Weights of a small GPT-style language model, trained from scratch on English Wikipedia: tied embeddings.
Each number is 50 + 15 x the weight over its row's rms, rounded and kept within 0 to 99. Layers, rows and columns count from 0. The size before them is the row's rms in percent of the matrix's.

# layer 9 attention query, 384x192, rms 0.237, rows 0-16, columns 0-95
088:65 46 57 49 44 51 23 45 13 59 28 40 72 43 61 38 55 48 31 44 33 44 52 58 59 40 85 56 35 49 31 51 35 55 43 22 22 67 49 48 61 47 72 15 95 60 47 51 54 58 53 66 47 43 53 50 56 68 30 49 47 40 38 41 58 46 65 63 48 65 71 35 52 60 49 39 41 45 57 80 65 76 53 53 42 23 39 57 73 71 38 43 71 41 65 25
094:88 56 64 63 42 51 38 49 36 62 51 57 53 39 71 54 41 32 28 70 68 51 38 55 35 56 88 44 22 62 50 65 46 53 59 61 31 48 33 65 49 22 59 48 62 51 30 94 31 45 40 51 27 37 41 70 62 38 62 53 52 64 68 72 82 63 35 49 34 52 54 76 62 47 50 61 50 55 73 51 35 56 35 47 50 38 39 50 34 76 70 51 32 51 63 63
099:65 61 37 48 37 53 27 52 77 37 41 41 65 61 69 47 40 85 40 38 45 52 48 28 68 64 54 58 23 52 42 39 63 42 58 47 33 44 62 69 11 63 65 29 64 46 40 33 60 64 50 47 48 60 66 61 46 57 74 42 42 38 56 52 64 93 35 42 50 27 39 64 58 22 48 39 42 31 36 70 35 64 60 60 37 82 58 47 61 66 63 39 47 53 59 51
101:66 56 77 49 55 48 47 60 34 84 65 29 42 65 74 51 57 62 24 58 71 58 50 59 25 65 63 41 68 71 56 39 22 67 66 69 65 29 62 50 31 45 85 63 50 58 34 53 35 48 38 45 45 62 51 42 64 61 53 35 44 51 54 19 44 25 51 58 24 39 34 59 56 36 22 54 42 45 68 63 50 68 65 36 55 35 29 61 20 79 47 58 68 42 62 66
090:45 42 60 72 34 36 49 67 53 15 71 69 36 31 44 73 63 67 49 56 53 32 51 46 57 50 56 46 43 60 30 54 69 54 69 71 41 64 71 48 29 52 50 65 35 54 58 46 62 48 59 56 50 43 64 51 25 40 44 47 74 66 68 74 81 60 66 50 37 56 49 56 59 69 40 63 47 59 44 34 33 59 58 61 39 17 49 65 33 40 70 69 52 11 42 40
101:42 45 09 61 22 62 48 43 38 49 15 53 47 57 49 53 31 52 37 82 79 34 31 60 34 81 68 68 56 37 47 43 51 24 47 43 34 57 40 42 59 75 48 35 65 59 34 69 44 46 42 44 24 47 47 72 45 46 58 82 57 36 58 63 37 60 38 57 20 55 84 37 47 37 32 27 39 40 37 33 44 89 59 37 58 66 33 45 14 34 62 54 51 38 53 54
094:20 55 38 40 60 33 52 42 44 32 46 60 34 86 60 54 58 38 36 36 69 26 43 53 46 34 15 46 54 44 46 40 64 39 44 52 48 69 39 85 60 41 32 54 68 50 56 62 39 33 44 67 51 52 53 53 73 37 69 40 52 56 68 43 28 60 39 58 51 47 59 71 44 26 36 47 59 53 28 20 34 76 61 66 37 43 54 72 22 49 36 55 49 60 37 53
096:48 38 54 20 49 42 41 77 28 49 59 43 49 54 48 92 53 75 12 43 83 27 56 67 47 92 66 63 56 30 24 47 42 57 50 43 59 57 44 54 64 58 58 45 52 58 52 57 50 41 50 39 59 36 45 19 72 37 46 27 51 62 46 58 38 51 52 50 61 32 49 36 55 35 44 57 61 33 60 57 53 40 31 39 51 43 29 42 52 59 45 74 66 26 40 48
100:66 64 47 56 41 14 46 60 52 24 15 28 63 44 64 61 71 54 45 35 38 59 49 46 68 88 59 45 36 40 46 21 48 53 43 28 49 61 59 37 41 74 48 54 35 45 63 57 56 69 50 54 68 39 42 31 43 59 47 66 41 49 31 77 45 89 53 38 56 43 35 55 63 72 75 47 47 25 64 49 44 51 54 40 38 58 66 58 55 49 38 64 35 50 42 60
100:38 23 76 19 57 58 50 49 50 55 69 64 30 45 32 73 47 57 49 51 40 38 43 45 38 53 84 36 51 22 64 15 45 41 46 59 34 45 58 65 43 39 76 39 58 57 52 10 65 22 45 63 59 67 18 47 31 71 49 74 56 65 34 46 70 68 37 40 69 46 52 65 45 30 45 51 79 55 41 49 64 57 36 58 29 38 72 37 47 66 43 71 55 42 57 43
097:64 38 47 48 56 17 45 43 41 35 30 57 68 44 33 52 73 69 71 56 26 54 63 42 68 50 88 84 47 52 66 36 50 56 33 40 59 48 50 66 55 24 64 40 30 53 32 53 34 59 44 64 59 26 85 53 67 26 39 53 27 71 40 57 59 82 63 43 40 67 41 58 58 73 39 50 42 54 52 61 39 49 26 31 45 54 56 36 76 42 45 49 30 50 40 32
107:40 69 51 65 71 44 62 91 45 64 40 67 30 60 47 34 65 43 26 88 45 44 76 60 46 26 45 67 64 38 38 41 62 39 65 55 63 30 59 81 60 54 43 44 40 28 48 43 62 57 77 53 40 39 22 45 64 22 40 42 21 55 62 59 38 49 40 66 35 48 43 28 63 32 61 62 63 50 67 63 27 26 87 53 52 27 42 59 61 52 47 50 34 44 44 72
103:33 58 36 30 55 45 57 48 38 52 57 61 66 31 52 45 67 84 58 37 49 52 82 87 58 50 40 77 69 59 54 73 67 31 58 47 43 18 48 54 64 31 57 57 22 54 46 48 48 55 74 38 52 43 42 70 63 43 49 65 57 43 50 81 44 54 52 58 40 60 43 57 58 29 70 53 51 46 62 53 37 49 50 44 43 53 62 49 71 63 36 26 64 76 42 52
095:47 57 57 39 58 42 52 20 67 65 45 55 56 64 47 62 47 46 70 41 39 39 59 51 70 30 48 42 35 21 53 46 61 30 71 38 56 32 40 40 38 64 51 60 28 63 71 51 65 37 33 49 52 75 81 82 68 51 38 52 60 50 42 14 64 38 30 42 44 36 77 74 26 29 56 72 55 29 62 60 53 61 70 57 40 47 62 61 55 39 47 24 29 57 40 75
103:36 51 51 57 78 65 65 57 22 69 64 46 61 45 22 54 53 63 66 43 51 51 47 43 36 31 87 46 40 54 18 46 69 38 39 45 77 42 55 30 59 46 55 64 36 60 38 35 64 54 65 29 51 53 35 32 61 77 42 64 55 64 48 43 75 64 44 51 32 36 49 51 69 46 50 62 54 51 53 44 65 15 36 19 59 43 37 37 52 51 45 63 26 41 52 66
090:49 46 64 58 48 49 66 61 77 30 27 18 51 55 30 50 33 35 29 48 61 68 58 48 44 64 48 61 45 67 50 41 52 50 58 54 59 43 46 34 57 49 44 46 69 47 60 50 73 34 56 24 25 51 26 39 34 54 61 44 49 48 75 38 35 35 66 40 56 28 31 32 44 20 38 62 52 36 42 52 62 45 27 41 60 58 44 83 66 48 55 62 64 53 44 42
094:16 61 36 56 58 34 36 28 43 54 47 28 61 28 63 86 41 83 29 60 63 74 56 54 38 53 58 31 55 47 26 59 48 48 63 42 46 60 54 47 46 58 42 54 47 33 08 47 41 55 44 67 32 40 54 55 46 36 51 44 61 40 82 37 74 33 32 52 72 56 57 47 52 28 73 48 45 56 31 52 56 52 33 54 61 29 35 57 50 76 52 65 52 49 79 53
# layer 9 attention key, 384x192, rms 0.231, rows 0-16, columns 0-95
095:55 32 54 44 33 46 33 41 51 71 61 60 82 17 62 33 33 57 46 48 62 53 54 63 45 52 84 73 35 32 37 62 49 63 42 30 65 67 61 82 46 30 66 11 85 24 46 78 31 31 65 69 64 69 51 66 55 37 33 70 58 60 45 52 48 65 39 41 44 61 75 29 62 37 42 28 42 69 43 59 74 80 43 56 37 48 34 20 72 53 44 58 83 42 71 29
106:67 60 54 54 46 57 50 38 48 65 56 35 39 18 35 36 37 42 45 37 71 41 29 69 38 50 84 67 71 34 56 50 59 47 11 52 39 39 32 60 02 50 56 38 55 59 59 43 45 41 12 52 60 57 45 41 56 64 62 50 54 73 71 77 57 50 50 55 48 59 64 61 73 47 75 55 40 42 65 44 50 59 46 28 62 71 41 54 38 88 63 60 44 34 38 24
101:46 58 49 36 62 77 55 62 47 55 30 27 68 24 54 41 27 47 53 73 47 43 37 32 66 34 44 87 36 43 38 53 77 35 33 45 55 44 59 65 31 74 62 25 59 55 38 41 33 57 61 26 65 61 63 45 88 40 32 48 52 58 62 37 68 62 42 64 53 41 68 76 66 11 60 40 56 43 48 57 48 55 25 53 63 84 37 45 56 48 81 60 54 46 29 34
116:49 71 62 48 33 78 33 62 61 80 46 20 32 34 70 38 33 65 30 62 59 72 47 46 23 53 51 37 46 74 51 50 11 57 59 57 25 51 49 68 70 35 96 38 32 35 31 40 60 48 25 37 55 82 48 22 68 48 36 55 39 53 45 53 48 51 63 43 41 24 45 71 56 53 51 59 47 34 57 66 55 53 62 24 67 60 50 23 32 90 44 34 49 46 85 67
094:35 43 64 48 67 43 38 60 65 43 67 33 19 23 66 62 51 59 64 51 51 55 52 47 15 56 55 47 34 54 38 60 85 70 74 66 17 68 66 28 33 60 35 67 59 52 52 63 52 45 65 60 32 46 46 31 27 65 36 32 29 63 56 76 97 60 43 32 48 41 30 54 72 58 43 36 55 67 44 44 16 41 57 49 43 45 53 64 64 51 43 70 64 44 44 71
107:39 49 19 52 60 68 54 57 64 55 71 59 59 63 32 33 60 29 30 66 71 41 51 24 55 33 50 87 63 45 55 43 61 25 46 55 49 34 45 42 70 49 48 51 65 67 35 53 40 47 48 48 31 65 21 74 32 43 49 84 36 51 49 72 56 33 31 56 35 50 39 50 50 55 52 48 45 44 48 69 40 76 70 50 69 66 20 45 49 52 39 32 53 31 54 20
099:22 59 50 69 29 58 39 45 40 60 15 63 48 60 56 35 46 40 42 62 67 43 54 88 43 36 29 36 59 66 28 48 56 58 44 52 25 55 36 86 43 39 34 36 72 33 36 43 30 40 42 39 51 30 16 64 40 56 43 44 56 69 71 55 39 32 19 53 52 49 47 50 42 18 48 67 47 60 40 39 30 56 65 34 51 61 39 50 44 75 50 20 81 57 39 56
112:62 54 45 46 53 36 51 64 55 57 68 35 61 49 50 84 76 68 25 60 51 45 68 48 28 82 18 52 60 74 46 39 46 44 57 58 25 80 51 57 90 44 85 48 55 17 64 41 50 38 65 57 51 53 51 29 70 44 55 45 66 40 43 20 51 83 42 63 52 26 54 44 61 33 52 44 63 66 45 26 64 46 43 57 71 42 24 61 65 61 42 34 74 22 52 49
111:47 36 60 27 50 44 42 64 70 47 44 26 36 44 53 62 53 50 37 20 50 63 45 36 65 73 28 35 41 37 59 31 70 52 40 38 50 36 37 69 32 82 69 57 31 20 26 57 70 54 47 43 64 23 41 55 31 41 46 62 32 56 40 26 83 72 70 42 72 43 50 41 64 52 57 43 59 51 45 77 33 61 21 43 44 64 60 61 51 36 38 76 58 47 34 55
104:50 31 60 30 41 36 51 57 48 38 49 61 47 33 63 66 35 74 53 44 32 58 38 51 19 52 62 30 50 49 55 42 31 54 33 28 37 55 47 62 03 65 80 44 72 31 55 55 45 35 43 49 30 40 57 31 46 45 65 56 54 66 74 63 68 36 28 16 59 65 57 90 46 44 56 58 50 46 68 54 48 65 49 43 66 46 84 38 66 48 60 69 52 56 48 78
101:58 31 26 43 32 74 70 54 49 34 28 60 40 47 53 66 64 50 64 66 71 43 78 61 64 46 53 70 44 44 78 65 52 29 49 36 67 51 37 67 43 41 61 26 39 47 37 49 45 50 44 63 41 37 49 50 45 38 43 59 29 57 68 57 39 78 40 57 69 44 68 48 60 45 45 24 62 44 34 57 49 55 28 71 58 62 44 72 53 47 63 39 40 46 50 38
111:45 55 50 91 60 47 40 91 61 52 48 63 25 46 43 41 53 51 21 46 52 36 61 63 19 58 40 81 69 60 35 60 59 27 67 55 64 28 73 45 36 55 43 64 61 55 59 48 55 45 76 32 25 53 25 47 36 55 43 53 32 59 29 26 51 51 49 72 20 53 46 41 76 31 30 61 52 67 66 60 44 36 84 46 46 42 24 41 53 52 73 55 54 52 34 55
109:36 66 29 76 63 68 59 53 41 66 52 81 41 24 20 42 47 69 53 44 55 55 46 77 65 52 39 55 72 67 69 52 75 54 54 58 34 35 49 73 43 65 55 59 31 61 45 60 46 78 67 42 29 51 38 54 62 40 54 35 67 53 54 49 34 56 52 70 28 45 13 57 68 55 63 54 31 33 45 59 59 30 44 66 53 30 73 60 44 64 29 17 51 68 26 88
105:57 72 80 43 19 57 58 34 61 72 42 41 66 48 40 78 40 43 65 36 48 51 39 53 66 34 61 30 50 24 43 58 57 58 72 32 54 35 63 65 10 54 38 58 59 53 28 39 46 67 26 33 22 52 55 70 66 34 63 49 54 60 52 52 55 11 63 52 35 65 39 53 22 39 60 84 61 43 47 64 77 42 60 38 35 16 56 62 55 51 47 32 46 21 51 65
108:33 22 54 56 57 44 62 64 34 51 79 53 62 64 37 48 71 73 48 51 67 43 44 57 63 26 81 40 19 72 40 50 29 15 55 63 85 65 58 66 65 47 58 43 06 48 39 28 62 58 55 34 45 74 51 22 77 55 57 56 60 55 61 35 71 64 34 34 56 45 49 66 76 49 65 41 43 09 33 41 46 27 26 32 58 53 36 34 43 44 39 50 37 27 51 70
099:71 69 76 52 65 49 77 56 55 61 49 42 38 56 67 48 45 24 67 59 57 69 47 31 68 43 39 42 55 37 53 41 55 45 58 58 59 42 56 53 22 70 36 45 69 41 61 60 68 52 54 63 56 58 32 27 32 63 50 39 52 67 79 54 29 64 59 16 45 49 57 43 52 40 70 48 82 43 56 31 62 36 23 65 37 48 29 56 44 51 39 63 53 41 53 31
096:22 45 18 52 28 60 61 37 41 52 50 45 57 50 41 43 50 64 18 83 54 36 52 39 41 46 48 42 49 59 38 55 54 39 32 15 46 55 79 48 84 62 33 60 56 48 39 43 78 69 77 66 42 38 42 63 63 45 37 16 62 29 67 64 40 59 59 44 63 46 67 36 40 41 63 35 51 31 65 22 64 52 28 41 50 42 53 77 39 67 65 35 41 47 61 34